Weights of a small transformer language model: 8 layers.
Each number is 200 + 40 x the weight over its row's rms, rounded and kept within 0 to 999. Layers, rows and columns count from 0. The size before them is the row's rms in percent of the matrix's.

# layer 5 attention key, 768x768, rms 0.0783, rows 312-319, columns 128-191
095,196,208,234,230,288,172,201,184,172,206,155,160,244,192,253,226,201,127,225,239,208,218,225,218,197,203,206,247,149,221,196,247,230,249,196,234,200,207,160,195,196,189,155,197,145,245,223,263,225,179,163,142,172,222,293,209,265,187,208,254,194,245,273,185
096,189,186,197,243,141,193,219,136,238,201,232,224,164,184,225,181,176,125,135,135,146,210,165,150,246,251,173,217,274,263,234,216,140,146,211,274,147,120,284,171,181,153,227,219,181,231,201,191,226,291,117,191,185,185,125,242,201,190,213,214,186,234,210,186
097,214,154,122,222,190,185,155,235,200,171,153,198,218,168,181,238,190,202,218,202,284,236,182,191,135,208,204,220,219,213,159,249,155,210,241,262,141,208,182,191,246,191,180,234,235,158,227,181,151,123,180,180,162,189,181,231,154,146,141,287,221,197,206,141
100,168,251,201,253,159,230,197,209,188,160,238,166,228,258,192,133,164,211,169,246,258,247,257,165,253,208,200,191,178,231,254,198,212,162,241,189,185,135,183,190,269,309,150,186,254,156,218,145,166,250,266,209,186,238,140,249,188,224,177,133,226,226,244,147
098,240,214,143,224,210,265,202,224,148,157,233,253,189,186,193,208,284,204,282,189,149,161,168,220,291,146,274,235,203,243,129,215,140,271,222,216,109,164,194,228,218,151,106,165,137,226,196,154,209,231,173,176,218,209,167,233,265,123,197,186,205,229,134,159
098,159,243,191,220,209,126,217,250,163,161,184,222,112,153,218,256,152,219,225,266,238,238,163,234,203,190,136,249,173,85,181,232,138,240,204,184,165,245,204,149,169,149,273,175,153,228,162,227,275,171,153,194,241,180,152,196,187,203,164,210,150,208,88,238
098,238,172,188,176,179,185,226,217,219,170,162,200,214,258,235,180,163,221,133,182,207,242,227,245,245,192,232,203,270,176,161,191,183,229,232,211,199,211,211,132,206,132,207,157,169,151,245,259,208,131,130,173,228,196,151,260,187,257,235,162,252,176,220,155
101,197,209,237,158,244,260,194,155,290,195,168,172,260,200,246,261,248,197,141,227,154,221,149,159,221,162,222,252,227,305,322,236,207,115,184,237,179,187,227,184,213,161,222,234,199,165,215,160,209,260,272,214,214,210,180,170,242,237,176,225,168,202,210,200
# layer 5 attention query, 768x768, rms 0.0785, rows 313-319, columns 128-191
096,203,179,195,157,167,219,160,196,250,239,138,196,247,203,172,214,132,189,183,255,150,198,148,204,217,188,166,240,203,230,225,174,225,138,227,265,206,206,199,180,154,195,297,223,255,265,155,165,214,252,221,172,220,258,222,226,186,211,187,180,206,232,189,109
097,135,265,147,217,192,251,172,213,305,150,113,112,274,189,225,184,151,133,248,122,202,157,164,268,147,221,218,250,247,228,163,254,275,259,237,184,106,202,187,200,161,275,170,214,238,313,199,262,184,237,248,236,160,219,214,185,214,163,200,250,234,230,210,117
101,220,263,125,242,206,221,237,176,201,144,240,202,180,205,182,212,209,159,194,225,214,160,235,179,215,183,176,263,193,228,178,196,252,186,239,162,220,187,282,262,237,140,178,199,214,147,211,129,189,274,201,194,178,207,228,243,227,315,234,217,213,152,222,199
098,243,172,258,225,173,211,201,149,160,170,186,278,151,184,214,104,208,196,261,127,237,206,285,192,236,207,224,216,219,174,192,227,301,171,194,254,231,215,266,175,295,126,191,146,187,264,173,209,192,68,193,200,167,187,198,212,217,215,140,244,163,201,187,208
103,145,210,301,195,210,190,195,206,192,172,169,210,188,190,308,209,197,184,235,219,257,193,182,188,250,208,141,144,263,237,165,152,183,286,249,163,192,156,236,232,274,211,206,268,264,240,189,189,199,205,198,210,210,183,158,139,252,157,272,210,179,142,146,192
099,247,273,230,199,185,175,211,206,219,180,262,209,179,238,264,237,201,248,207,147,211,203,189,214,150,223,222,215,154,170,224,182,313,149,183,279,190,164,196,180,122,152,177,211,185,115,180,215,244,180,173,184,205,204,227,146,210,228,183,163,240,212,227,233
103,193,219,254,242,177,203,141,170,190,163,264,192,177,176,165,193,256,264,194,112,193,218,228,236,141,152,170,224,215,121,166,187,191,204,215,224,225,199,145,175,194,166,255,170,245,130,224,187,273,223,221,203,213,202,229,195,213,256,175,280,217,176,200,180
# layer 5 attention value, 768x768, rms 0.103, rows 256-302, columns 128-191
091,181,166,188,200,224,149,223,151,197,125,186,158,156,189,170,216,191,206,180,241,188,201,183,224,212,178,139,261,121,220,203,182,167,241,250,261,196,179,199,236,222,227,178,156,196,270,265,153,134,246,212,91,138,204,192,143,245,174,114,233,133,130,180,220
091,164,193,123,228,149,231,173,216,157,198,154,182,217,189,165,233,173,163,183,208,240,153,243,118,143,141,260,138,237,209,173,209,189,170,129,113,156,211,159,183,183,173,273,224,195,213,199,180,236,222,210,212,183,217,215,149,146,229,200,239,194,218,226,155
090,231,160,254,146,145,227,233,239,236,207,214,244,158,242,233,150,155,219,187,260,201,249,215,152,206,186,143,240,186,225,134,170,196,209,152,203,223,248,281,183,239,201,216,148,196,207,136,247,151,201,103,131,140,135,147,249,234,133,136,161,251,247,207,193
091,204,192,122,206,318,187,198,144,196,210,203,187,205,209,190,225,223,155,200,162,210,127,205,214,175,162,213,189,188,266,176,181,171,187,193,210,155,167,152,144,247,226,266,240,219,242,170,263,164,143,186,199,209,186,217,224,259,248,206,279,233,173,159,263
092,258,132,251,195,167,173,190,260,205,164,191,163,267,172,186,189,217,224,207,146,228,246,181,191,260,192,240,265,195,165,236,184,215,229,176,276,246,191,234,138,206,253,171,239,200,190,179,233,145,200,188,149,223,205,196,194,264,253,212,152,249,219,190,198
092,172,224,183,204,228,194,188,206,179,175,232,145,213,188,212,239,156,170,155,138,264,251,237,269,142,212,197,132,173,217,192,175,185,224,220,193,237,132,214,184,225,214,148,285,186,188,177,266,210,183,194,137,190,205,236,132,226,178,203,192,165,177,192,175
093,210,221,200,208,242,301,125,257,193,167,160,206,199,182,179,164,242,218,145,140,194,147,146,161,182,140,197,173,203,134,195,229,210,200,198,227,204,201,313,151,188,182,184,263,208,165,210,147,241,215,198,228,155,172,203,180,196,156,227,190,230,232,193,221
094,186,156,224,199,117,227,196,164,120,189,211,208,193,140,148,225,164,198,163,187,181,234,169,168,196,214,197,215,87,175,245,147,166,167,182,254,217,139,219,216,236,219,224,166,145,183,230,175,178,247,145,188,198,181,287,158,204,166,170,253,243,219,195,191
090,275,158,205,283,173,185,221,117,209,159,201,107,195,198,265,268,170,197,215,203,181,233,235,144,230,184,204,178,199,210,236,201,234,231,241,254,216,196,198,183,145,184,206,172,186,99,290,190,155,193,197,221,165,142,226,255,162,177,195,253,250,169,235,181
096,248,167,212,121,214,229,196,241,146,208,130,114,180,165,207,168,164,268,201,282,200,186,235,275,231,156,145,110,184,207,255,225,136,177,184,172,210,187,195,232,220,193,224,183,186,274,190,185,149,180,176,187,118,211,242,140,232,190,185,152,192,219,156,137
088,244,254,192,131,204,173,263,187,213,152,227,186,268,181,150,268,169,182,211,211,218,210,172,192,229,241,210,158,206,196,175,189,225,210,239,279,153,289,146,166,169,222,169,103,210,196,155,108,169,210,196,192,158,179,230,200,178,175,249,274,211,208,179,270
093,158,175,174,168,230,218,266,221,112,247,198,235,171,230,155,177,192,233,116,224,201,207,256,216,259,181,238,210,194,212,239,166,144,218,148,120,173,221,217,190,190,176,149,176,220,173,205,195,160,280,165,220,171,219,220,222,208,224,190,198,223,108,230,169
094,146,324,284,206,145,194,213,157,157,203,210,228,192,132,234,216,99,130,203,178,262,185,264,141,233,140,227,294,141,286,184,285,250,217,156,206,203,242,265,209,233,236,191,235,170,229,138,244,143,215,86,171,212,188,240,178,196,253,226,136,154,184,203,255
095,169,214,321,169,170,132,210,136,283,236,194,178,166,207,205,171,154,168,209,226,230,237,196,184,156,225,286,167,227,209,201,211,221,222,189,149,253,216,203,149,199,149,161,188,239,174,187,164,220,189,145,221,260,196,205,222,204,229,153,209,278,230,194,223
094,135,150,160,240,164,190,162,178,158,236,158,217,173,172,241,213,243,207,215,239,201,217,200,194,126,168,146,153,206,160,208,266,192,199,152,182,194,184,227,192,218,222,224,188,196,208,241,134,204,237,192,221,309,203,218,191,192,241,273,181,237,213,181,169
092,205,207,197,201,125,201,131,250,183,246,287,240,155,216,200,224,113,194,171,157,148,165,194,184,276,177,190,177,215,197,196,223,144,170,202,140,185,185,208,149,246,222,185,214,132,261,287,229,214,220,195,215,172,204,152,153,148,223,245,211,185,176,212,220
091,229,219,275,223,219,159,252,149,193,213,157,188,268,198,151,199,220,238,93,147,183,215,263,220,196,260,189,294,180,174,172,190,211,250,173,261,207,221,227,203,235,235,219,203,255,248,236,147,210,152,195,213,245,246,174,251,267,314,215,221,289,138,160,209
097,226,285,225,155,250,236,189,173,238,248,159,129,169,193,245,217,234,152,216,183,217,169,164,150,226,212,312,228,228,193,284,195,247,244,178,154,217,191,143,222,158,203,198,212,134,228,224,137,238,181,193,193,222,163,248,151,258,226,246,224,212,164,221,245
093,218,170,254,166,155,192,233,84,194,300,201,180,201,147,227,122,230,243,196,150,191,250,243,221,200,135,266,142,179,240,211,204,212,126,149,244,176,220,182,174,234,163,209,175,213,240,213,175,177,162,236,192,297,164,151,192,141,267,205,203,255,189,243,241
095,155,164,228,117,263,215,210,207,235,183,296,256,295,208,201,196,174,172,204,192,234,236,197,157,174,192,277,183,210,193,127,137,199,178,176,206,164,231,135,208,177,215,126,234,179,175,167,228,147,238,198,266,198,210,152,241,207,148,204,167,211,147,240,183
092,230,161,168,216,201,218,220,175,208,233,180,234,187,215,202,255,213,163,253,205,238,197,158,130,149,154,208,220,162,267,179,226,235,130,131,203,211,203,139,222,187,153,284,222,323,214,200,188,131,275,215,268,210,144,188,139,190,165,169,127,167,229,146,189
094,173,223,197,167,150,208,207,244,125,238,220,204,123,222,253,171,175,217,225,229,176,212,208,199,144,152,217,196,168,180,183,196,222,216,298,187,153,143,251,212,230,205,223,203,225,178,240,179,204,213,163,230,169,172,270,235,147,197,155,142,250,176,289,192
092,205,213,218,191,167,190,189,165,238,213,228,177,168,176,111,291,173,124,200,161,162,234,144,158,235,190,181,203,139,221,270,274,171,188,134,250,219,232,216,213,192,190,242,161,189,246,187,185,160,139,204,270,253,225,103,183,225,241,172,232,205,219,177,165
088,151,192,258,203,93,226,187,214,196,259,54,221,257,190,204,144,207,177,214,278,224,230,248,196,213,242,186,214,184,142,277,206,249,197,298,163,203,270,251,159,209,224,219,164,211,259,223,292,193,206,208,251,223,271,182,245,241,248,213,212,234,213,190,153
092,233,218,193,203,135,142,254,250,94,208,229,196,270,194,154,148,211,212,209,153,234,232,151,203,149,199,164,125,207,215,170,127,235,178,161,215,198,272,225,232,215,178,192,230,159,186,161,215,161,219,201,179,216,246,292,224,224,208,194,170,275,245,185,192
087,223,206,179,180,228,170,257,115,176,233,196,200,198,238,232,256,216,179,175,271,262,192,175,206,169,234,242,211,196,238,225,197,229,107,231,167,260,147,110,201,207,164,171,183,199,199,151,247,266,231,161,123,170,214,197,120,254,258,256,229,164,121,208,171
090,198,184,252,102,271,204,220,214,211,156,243,226,137,221,253,210,266,183,218,264,183,280,237,195,163,163,193,271,172,125,282,183,207,187,198,196,216,251,246,191,185,130,125,198,245,156,206,190,149,215,214,271,276,189,201,196,292,189,235,183,175,201,195,229
094,183,235,184,199,177,163,230,189,176,240,198,231,209,193,203,269,281,164,215,307,242,213,173,165,254,255,132,234,169,147,203,199,223,220,190,260,202,174,186,184,196,179,242,188,161,199,216,182,210,221,146,206,246,158,247,155,152,144,180,199,177,189,105,230
099,230,249,209,251,200,192,180,196,193,191,278,178,188,237,196,247,189,235,102,217,219,194,245,187,265,210,262,177,219,187,128,129,128,135,113,211,119,237,210,196,123,177,210,175,178,225,226,181,143,217,176,211,100,207,186,190,177,236,179,200,213,203,182,221
091,160,189,186,135,207,195,170,225,216,244,251,176,217,279,239,169,255,169,178,259,196,200,269,215,116,244,226,242,204,237,200,213,124,206,174,231,208,213,200,124,201,150,229,178,107,196,196,239,192,189,254,192,255,223,224,247,217,253,227,202,137,139,120,166
100,163,167,204,229,156,229,134,181,219,225,203,229,212,171,183,207,258,264,214,171,253,244,268,148,216,192,178,173,236,187,147,249,142,240,151,230,210,234,228,207,203,140,216,190,241,162,167,184,223,242,243,257,244,108,284,196,205,179,192,186,106,217,258,267
095,167,229,219,196,186,133,240,185,246,218,245,129,187,281,215,169,240,217,193,138,176,301,164,200,197,122,218,240,185,251,134,144,210,169,194,184,140,220,176,181,273,158,247,286,234,189,152,213,178,193,213,186,224,202,241,214,185,166,236,201,165,279,191,148
091,159,169,209,242,158,177,173,200,143,159,157,156,120,179,192,184,240,107,201,122,171,180,152,184,161,189,207,161,270,197,237,186,189,123,238,171,203,181,204,206,245,181,170,209,163,203,249,133,216,160,180,196,225,243,204,253,234,106,281,165,185,151,199,232
094,236,261,148,212,207,168,198,227,191,183,239,177,159,194,232,174,149,206,247,215,144,135,239,211,175,160,216,258,242,277,212,224,224,229,147,223,163,145,248,153,151,209,171,196,224,226,196,179,230,191,165,171,226,217,234,151,165,197,214,232,222,188,140,192
089,121,181,179,200,190,188,180,254,263,181,181,233,95,198,245,122,241,223,219,144,241,167,160,206,238,181,164,194,278,312,201,150,239,250,219,182,208,290,152,137,226,166,214,251,157,201,158,230,210,159,183,208,161,222,190,198,223,204,147,203,235,284,152,178
095,148,199,141,198,161,263,240,112,216,162,260,217,231,179,230,229,191,206,220,206,203,261,268,186,242,273,255,136,227,206,211,192,158,219,184,139,215,281,222,277,212,173,216,247,127,190,216,256,190,227,236,225,203,205,196,132,201,155,185,183,198,246,288,222
092,187,124,204,138,217,193,186,230,191,192,189,157,211,250,169,260,201,262,163,224,232,171,230,251,176,223,124,173,226,163,239,203,179,219,207,258,180,252,247,191,233,216,242,270,190,227,221,147,117,110,206,203,97,241,189,203,203,243,226,131,190,235,244,245
092,208,226,264,165,157,223,146,172,146,222,195,206,219,236,196,145,250,281,209,118,224,148,188,208,214,152,215,128,234,185,241,200,207,193,168,149,251,153,146,223,120,218,125,199,246,283,230,181,225,204,211,145,168,155,252,196,195,221,194,224,144,220,231,255
093,214,181,249,324,177,207,174,266,133,144,233,182,171,258,164,166,252,185,169,216,186,205,184,231,253,195,212,203,138,188,241,184,229,179,287,251,158,166,247,210,160,159,184,195,263,162,190,162,276,174,227,251,185,215,234,202,205,173,165,221,220,262,180,184
090,197,196,200,232,156,158,197,128,147,287,175,175,213,215,185,176,164,252,138,302,204,232,207,219,207,188,176,117,195,223,212,215,191,166,223,282,235,109,244,183,176,124,303,221,230,128,216,222,167,89,253,239,220,166,259,177,225,149,199,215,208,216,278,182
090,235,197,186,207,215,167,227,206,253,177,249,231,196,153,286,228,204,216,210,184,192,150,279,103,179,203,168,204,209,203,205,177,272,203,156,178,154,198,183,167,174,221,253,259,172,180,196,269,152,156,211,215,208,274,239,241,180,212,168,189,146,152,209,208
091,199,148,254,247,154,223,153,205,163,206,207,234,249,196,204,205,181,221,143,198,159,190,212,206,165,117,135,218,154,184,102,210,167,256,208,224,203,176,172,157,296,187,193,204,185,176,206,248,197,231,186,229,141,233,219,276,117,235,247,206,162,151,295,201
093,203,153,163,197,181,198,184,246,236,318,249,229,169,155,145,191,256,235,190,220,217,226,220,222,214,232,243,181,190,232,167,193,193,258,108,147,245,156,130,216,235,241,246,188,200,228,207,151,195,179,182,152,117,199,185,200,205,130,225,227,184,194,152,223
095,200,163,175,213,200,173,142,175,214,224,137,167,160,178,231,184,229,149,249,207,185,136,198,199,168,221,204,192,210,235,228,235,229,129,208,188,186,178,214,185,238,155,183,297,225,232,184,195,220,188,236,120,176,177,203,173,196,204,198,239,234,222,210,134
092,263,242,176,202,161,171,221,210,204,212,174,172,180,243,243,189,253,216,171,257,230,217,287,170,155,239,178,188,170,242,232,197,217,223,221,159,248,189,251,188,231,200,191,205,170,184,238,217,200,196,227,183,130,229,220,193,158,235,177,308,229,244,212,152
095,193,245,203,182,173,125,164,205,197,172,206,178,166,186,209,211,219,184,215,247,204,139,142,203,235,259,175,77,266,278,197,204,158,195,146,242,227,184,169,249,171,157,244,160,220,230,176,109,171,232,175,253,126,179,191,160,180,205,237,195,198,204,185,212
091,210,183,252,218,211,176,212,177,161,208,182,181,261,288,173,160,255,190,185,194,170,146,228,124,211,184,164,188,219,239,208,245,180,201,152,260,270,248,207,235,234,168,220,168,204,209,183,166,236,231,170,187,258,154,226,251,165,232,266,210,165,232,220,231
# layer 5 attention output (transposed), 768x768, rms 0.133, rows 256-302, columns 128-191
091,200,229,170,239,220,250,140,203,183,264,224,243,272,176,160,261,246,226,166,123,216,211,214,186,233,186,184,279,235,232,191,242,272,184,203,87,211,210,225,233,142,144,299,212,176,157,183,158,244,141,196,245,143,124,180,250,174,209,242,151,189,253,272,222
092,209,116,268,225,199,149,211,191,267,170,203,244,237,276,178,171,160,203,232,171,197,191,193,238,267,231,174,254,187,190,175,186,194,225,280,216,203,178,253,253,196,243,119,180,209,160,203,218,202,186,165,223,214,225,208,208,141,184,209,222,247,229,188,182
091,198,233,156,227,207,210,202,150,211,219,255,145,254,147,207,209,205,196,238,222,198,170,293,174,161,174,266,280,192,254,255,172,224,177,246,199,172,168,131,239,190,189,240,238,223,212,255,145,206,198,278,205,157,248,220,153,218,206,185,230,176,175,148,247
092,143,238,281,242,140,246,200,276,215,298,139,232,196,230,169,227,220,200,188,240,196,248,196,172,237,314,216,210,206,248,237,152,203,228,171,135,176,228,226,300,168,145,207,172,219,226,190,212,246,269,143,173,153,181,129,143,136,222,182,174,254,210,204,177
091,115,216,183,204,150,197,210,170,178,178,228,261,135,229,215,232,212,201,246,237,250,196,181,241,194,248,179,161,193,256,216,203,243,194,112,223,145,203,167,248,174,178,233,177,237,176,213,165,211,219,247,247,165,210,256,142,191,225,223,251,198,200,218,214
091,180,185,109,149,197,272,146,188,167,214,180,235,182,234,224,167,258,199,251,239,193,198,187,182,262,178,236,212,137,214,204,188,258,157,187,230,205,197,197,249,164,131,221,171,211,243,211,188,126,253,166,194,180,187,236,231,231,185,205,231,227,257,213,229
091,211,256,179,230,179,149,197,159,184,274,225,199,190,161,184,283,145,167,260,292,206,165,185,210,173,210,198,219,198,243,231,234,196,163,211,218,201,182,171,211,202,229,168,171,195,150,243,221,189,217,208,180,229,199,187,197,165,227,172,209,264,214,176,115
093,234,150,184,199,203,193,192,188,191,225,242,202,199,261,235,150,176,183,178,237,200,146,135,164,150,177,205,158,270,158,110,163,164,234,185,162,128,188,181,200,195,176,163,250,223,246,192,214,201,166,216,117,254,244,197,244,146,207,151,182,179,253,177,226
089,220,213,162,175,237,199,205,297,253,174,197,215,174,202,167,164,235,200,238,228,221,244,142,238,136,231,224,242,197,228,212,215,121,230,168,194,259,156,212,254,251,238,148,196,196,275,155,292,218,235,207,197,236,274,171,155,186,233,181,185,104,161,174,271
095,173,246,160,209,200,145,180,231,177,293,164,290,217,178,145,201,229,156,203,177,269,219,209,123,166,186,203,272,223,141,223,174,170,236,206,229,198,162,226,176,255,122,189,202,168,168,157,255,246,262,235,202,195,244,189,223,176,222,196,180,188,180,240,205
092,206,145,175,200,246,211,196,205,138,242,196,293,154,243,217,190,252,277,225,271,171,249,196,225,177,198,162,220,225,192,251,161,178,226,174,155,245,120,215,265,154,238,291,282,195,182,236,227,168,216,160,241,221,161,243,283,209,152,289,126,211,164,221,213
095,164,229,236,207,141,173,145,205,305,156,148,222,296,158,259,199,231,167,218,176,197,264,186,191,165,207,156,214,269,221,243,263,236,265,261,250,171,169,201,186,206,241,219,227,173,212,247,278,190,206,230,247,211,184,211,159,150,210,192,185,193,213,216,213
091,197,122,211,199,261,242,218,179,213,230,180,245,211,304,232,159,305,249,192,229,219,166,245,264,163,210,171,134,205,164,202,202,159,252,208,186,201,147,173,153,136,165,215,171,190,200,182,224,247,204,262,231,165,156,171,195,239,185,245,241,196,225,214,162
093,247,179,161,187,217,224,282,241,147,239,196,241,219,176,189,264,229,207,191,242,113,222,179,201,170,178,161,197,249,260,228,196,229,158,163,283,182,188,203,203,206,213,207,180,196,200,200,176,156,160,218,202,239,194,138,187,119,177,227,270,177,169,197,274
091,251,227,138,187,282,232,232,208,199,134,200,179,232,166,183,183,170,177,200,194,148,186,211,250,210,150,271,235,216,231,184,239,307,249,214,187,281,269,183,200,202,131,196,189,235,205,252,222,213,202,147,188,173,210,269,190,290,175,141,175,139,220,199,280
091,206,191,123,218,233,222,242,127,222,152,173,218,241,233,125,140,183,155,250,175,233,234,183,203,202,225,246,227,170,188,258,148,235,237,216,305,218,209,251,298,224,216,209,231,230,154,117,225,129,192,299,166,134,150,213,209,206,225,157,138,169,240,193,211
093,138,244,228,209,132,264,172,180,197,140,203,216,179,255,275,185,223,168,191,192,194,224,170,215,214,174,173,142,185,319,134,164,163,149,226,135,218,194,249,164,179,154,227,146,185,190,169,258,187,193,200,243,161,165,167,172,230,160,220,186,201,228,221,162
090,189,139,248,209,189,141,206,222,185,203,123,230,208,176,217,124,171,158,189,186,180,150,213,277,160,194,139,182,150,275,200,195,184,208,200,233,205,221,203,126,213,220,125,189,221,260,175,204,161,265,187,228,99,243,148,238,108,185,214,214,168,206,146,137
092,296,238,188,208,228,167,200,281,136,136,199,212,155,273,179,214,186,231,142,236,130,151,152,248,224,216,192,229,145,159,153,184,226,272,224,301,230,215,260,230,185,231,202,186,260,195,213,239,212,194,147,247,186,262,140,238,151,187,254,170,135,169,146,176
094,136,220,273,280,138,208,197,176,163,225,190,184,182,168,184,236,240,301,247,188,222,224,201,221,237,195,116,150,197,170,220,220,179,214,261,174,205,198,191,146,174,216,138,187,219,197,214,189,186,243,184,188,196,175,229,145,188,267,265,211,225,286,226,181
091,224,157,185,155,229,251,156,266,188,155,265,180,183,162,200,168,183,265,272,168,191,129,248,203,230,219,176,153,195,143,231,151,170,162,152,234,237,230,198,181,231,194,159,233,183,196,208,169,262,175,223,225,225,261,209,287,212,276,217,202,242,243,188,215
093,204,136,202,127,228,211,199,220,153,199,178,191,204,178,168,179,229,179,145,226,174,228,119,165,211,215,226,165,228,195,215,177,198,165,232,168,179,230,178,160,191,210,147,207,169,200,241,181,176,174,184,225,269,163,118,233,210,231,216,217,177,176,147,194
095,226,160,193,261,98,251,190,233,108,211,158,225,211,202,272,117,224,199,132,222,176,210,183,251,134,196,198,234,217,198,238,123,155,174,240,207,207,150,232,228,269,213,178,213,202,223,242,279,194,251,254,210,209,183,294,249,181,248,168,127,203,159,162,270
090,226,199,139,217,215,220,226,159,242,158,264,189,177,189,190,231,232,188,220,124,198,169,194,158,179,205,165,140,181,242,157,183,158,244,120,244,189,205,171,188,180,178,247,190,204,226,213,147,209,216,116,177,147,185,253,201,197,169,166,210,167,214,138,183
090,187,219,189,149,210,244,244,175,253,167,211,156,173,163,223,224,159,189,184,288,159,114,254,176,144,162,194,215,205,169,218,241,208,216,204,243,232,145,150,159,141,188,231,152,188,156,166,234,190,140,232,278,201,111,223,208,178,254,226,223,214,174,226,241
089,59,197,190,245,204,226,171,220,216,185,171,228,231,181,230,165,202,181,203,103,165,211,248,214,197,200,223,221,172,149,182,215,216,221,163,223,182,239,240,217,200,184,231,232,250,167,285,118,220,208,238,275,205,205,204,240,221,223,227,220,231,207,208,211
090,169,259,142,232,205,233,118,236,193,159,188,201,227,207,160,232,192,248,134,239,185,182,230,212,211,213,222,181,235,226,71,283,129,167,158,179,167,160,210,144,203,255,218,214,239,170,212,233,232,217,181,167,267,165,209,231,174,218,204,146,196,198,211,217
093,235,201,213,201,198,205,255,189,194,210,245,189,166,159,221,188,163,131,201,164,156,276,159,217,175,172,214,239,170,249,246,181,178,125,168,171,174,236,147,172,187,136,228,240,175,245,236,235,178,161,174,164,140,186,147,87,197,269,176,199,264,158,211,234
091,203,212,151,173,205,230,161,188,181,111,196,187,218,244,162,209,195,140,325,235,182,233,199,225,171,203,172,187,156,177,220,180,255,233,272,317,238,149,120,153,235,170,284,171,220,204,187,192,245,178,227,175,187,170,202,220,220,242,259,251,213,174,198,216
088,253,227,219,247,149,195,219,212,155,165,185,239,156,129,200,151,230,259,242,202,184,238,138,223,255,206,173,155,171,211,172,116,230,231,193,192,185,143,184,257,237,245,204,278,227,235,208,145,191,195,199,217,161,200,188,202,171,158,180,141,200,210,210,212
092,174,142,254,186,191,165,192,198,198,192,204,247,183,315,211,269,146,250,227,243,211,217,160,200,172,190,169,186,227,228,240,147,226,181,231,166,220,177,190,227,204,240,208,185,166,206,122,217,224,167,189,210,237,189,166,262,243,175,187,298,184,167,185,212
092,214,79,98,206,228,227,227,186,202,215,135,227,233,171,216,239,227,195,120,251,195,150,149,216,199,238,209,217,235,169,223,224,249,175,219,195,181,131,162,215,144,198,242,191,181,153,256,157,216,226,265,241,203,185,140,166,208,222,146,233,193,155,222,206
092,252,222,203,161,224,225,210,183,212,224,275,205,175,254,208,260,233,229,207,204,169,159,261,201,191,226,232,211,153,133,189,188,230,283,193,198,212,205,253,262,155,187,279,134,158,165,218,182,203,218,236,188,225,192,201,173,222,285,129,247,216,192,255,182
091,212,193,261,246,222,213,182,299,149,230,134,237,212,216,94,206,248,161,194,185,266,192,187,168,251,164,158,116,230,144,226,212,152,115,262,218,110,273,171,259,251,260,257,206,213,242,250,173,189,148,210,186,185,186,167,218,268,184,258,207,192,203,244,196
094,262,205,234,246,189,202,160,139,158,140,235,222,285,158,159,258,246,165,189,186,172,221,242,206,272,180,240,167,214,136,224,226,185,173,174,199,196,170,225,226,227,264,234,199,191,184,157,183,170,260,244,202,146,193,238,219,224,182,170,267,204,218,213,155
094,214,161,245,223,214,116,121,247,256,314,171,168,154,172,145,206,188,276,125,136,189,199,154,223,150,192,188,237,212,214,154,201,183,143,167,246,161,174,245,110,171,230,169,219,195,139,189,150,183,109,230,178,180,186,190,251,239,183,162,193,242,178,172,152
090,253,299,147,256,198,243,212,153,188,220,195,180,179,198,267,179,232,218,222,213,198,272,152,175,235,201,152,223,137,220,154,197,197,203,177,172,205,127,151,191,197,173,175,131,172,230,195,240,268,213,243,222,225,223,224,206,219,179,246,239,209,237,121,238
093,217,68,162,308,211,209,253,208,237,168,133,257,220,179,158,200,137,127,249,298,184,233,234,183,210,214,194,292,133,212,230,182,252,198,238,192,155,266,288,233,225,222,250,108,175,168,251,170,138,243,205,237,246,229,270,270,247,145,288,139,275,217,124,198
093,139,251,226,118,207,244,186,73,234,224,180,170,230,116,228,231,195,215,177,257,239,190,161,253,223,249,191,132,216,216,148,207,234,143,130,176,173,262,139,182,286,243,195,188,187,208,245,211,131,274,223,225,169,193,162,202,226,129,198,197,224,187,216,237
092,208,241,141,169,206,216,173,276,119,111,220,184,187,185,227,275,198,219,228,227,186,172,153,174,207,191,252,289,118,257,135,211,189,298,197,151,227,172,163,264,177,217,158,296,183,198,218,171,191,272,225,151,215,172,166,200,172,156,92,275,215,187,156,247
091,192,212,173,175,177,235,231,217,195,223,178,138,204,119,199,129,215,162,269,218,240,237,216,251,265,125,236,204,239,226,218,209,187,149,284,269,200,223,221,248,223,193,190,138,246,252,184,135,203,201,218,183,196,170,207,152,232,240,199,184,222,185,136,251
091,169,239,170,176,232,157,248,143,261,222,221,187,178,220,160,150,211,235,245,232,224,204,178,140,192,219,257,114,209,195,274,194,193,137,166,194,233,181,210,242,178,176,242,189,205,247,244,194,217,167,184,133,225,205,130,168,253,230,145,144,213,173,188,161
095,203,182,228,215,173,145,220,199,133,158,152,181,262,256,226,195,106,256,186,115,209,187,253,217,178,127,140,172,247,201,204,236,222,206,165,179,104,279,183,178,196,178,200,167,211,219,158,203,192,237,225,216,234,205,186,243,122,196,146,185,245,192,195,132
090,197,225,209,171,221,224,255,138,181,203,229,237,204,177,269,257,220,221,250,128,286,214,203,240,226,188,194,221,238,151,235,177,183,282,186,154,202,243,142,296,240,179,205,149,195,137,229,211,253,216,194,273,290,218,221,249,179,165,239,174,232,153,225,287
090,192,175,198,136,180,172,182,137,251,180,243,176,218,153,197,257,184,209,241,294,191,222,183,190,259,191,195,179,228,150,94,162,146,237,220,235,122,183,182,260,184,200,195,213,191,228,231,259,165,209,172,282,187,171,229,216,237,233,163,114,205,212,211,248
090,174,100,192,245,221,260,167,252,196,265,248,233,248,216,190,168,180,158,205,150,225,235,224,208,139,153,208,226,273,190,216,116,230,236,196,242,195,147,210,183,215,238,199,127,226,226,210,192,220,176,187,164,185,158,221,216,190,151,237,258,252,197,182,166
091,194,207,196,201,105,246,250,150,141,156,207,218,123,182,213,251,255,159,217,94,172,111,170,189,226,197,207,217,233,189,166,161,209,199,261,125,165,168,164,172,140,187,257,173,238,206,159,156,139,238,187,171,228,251,179,209,254,209,156,210,212,242,215,131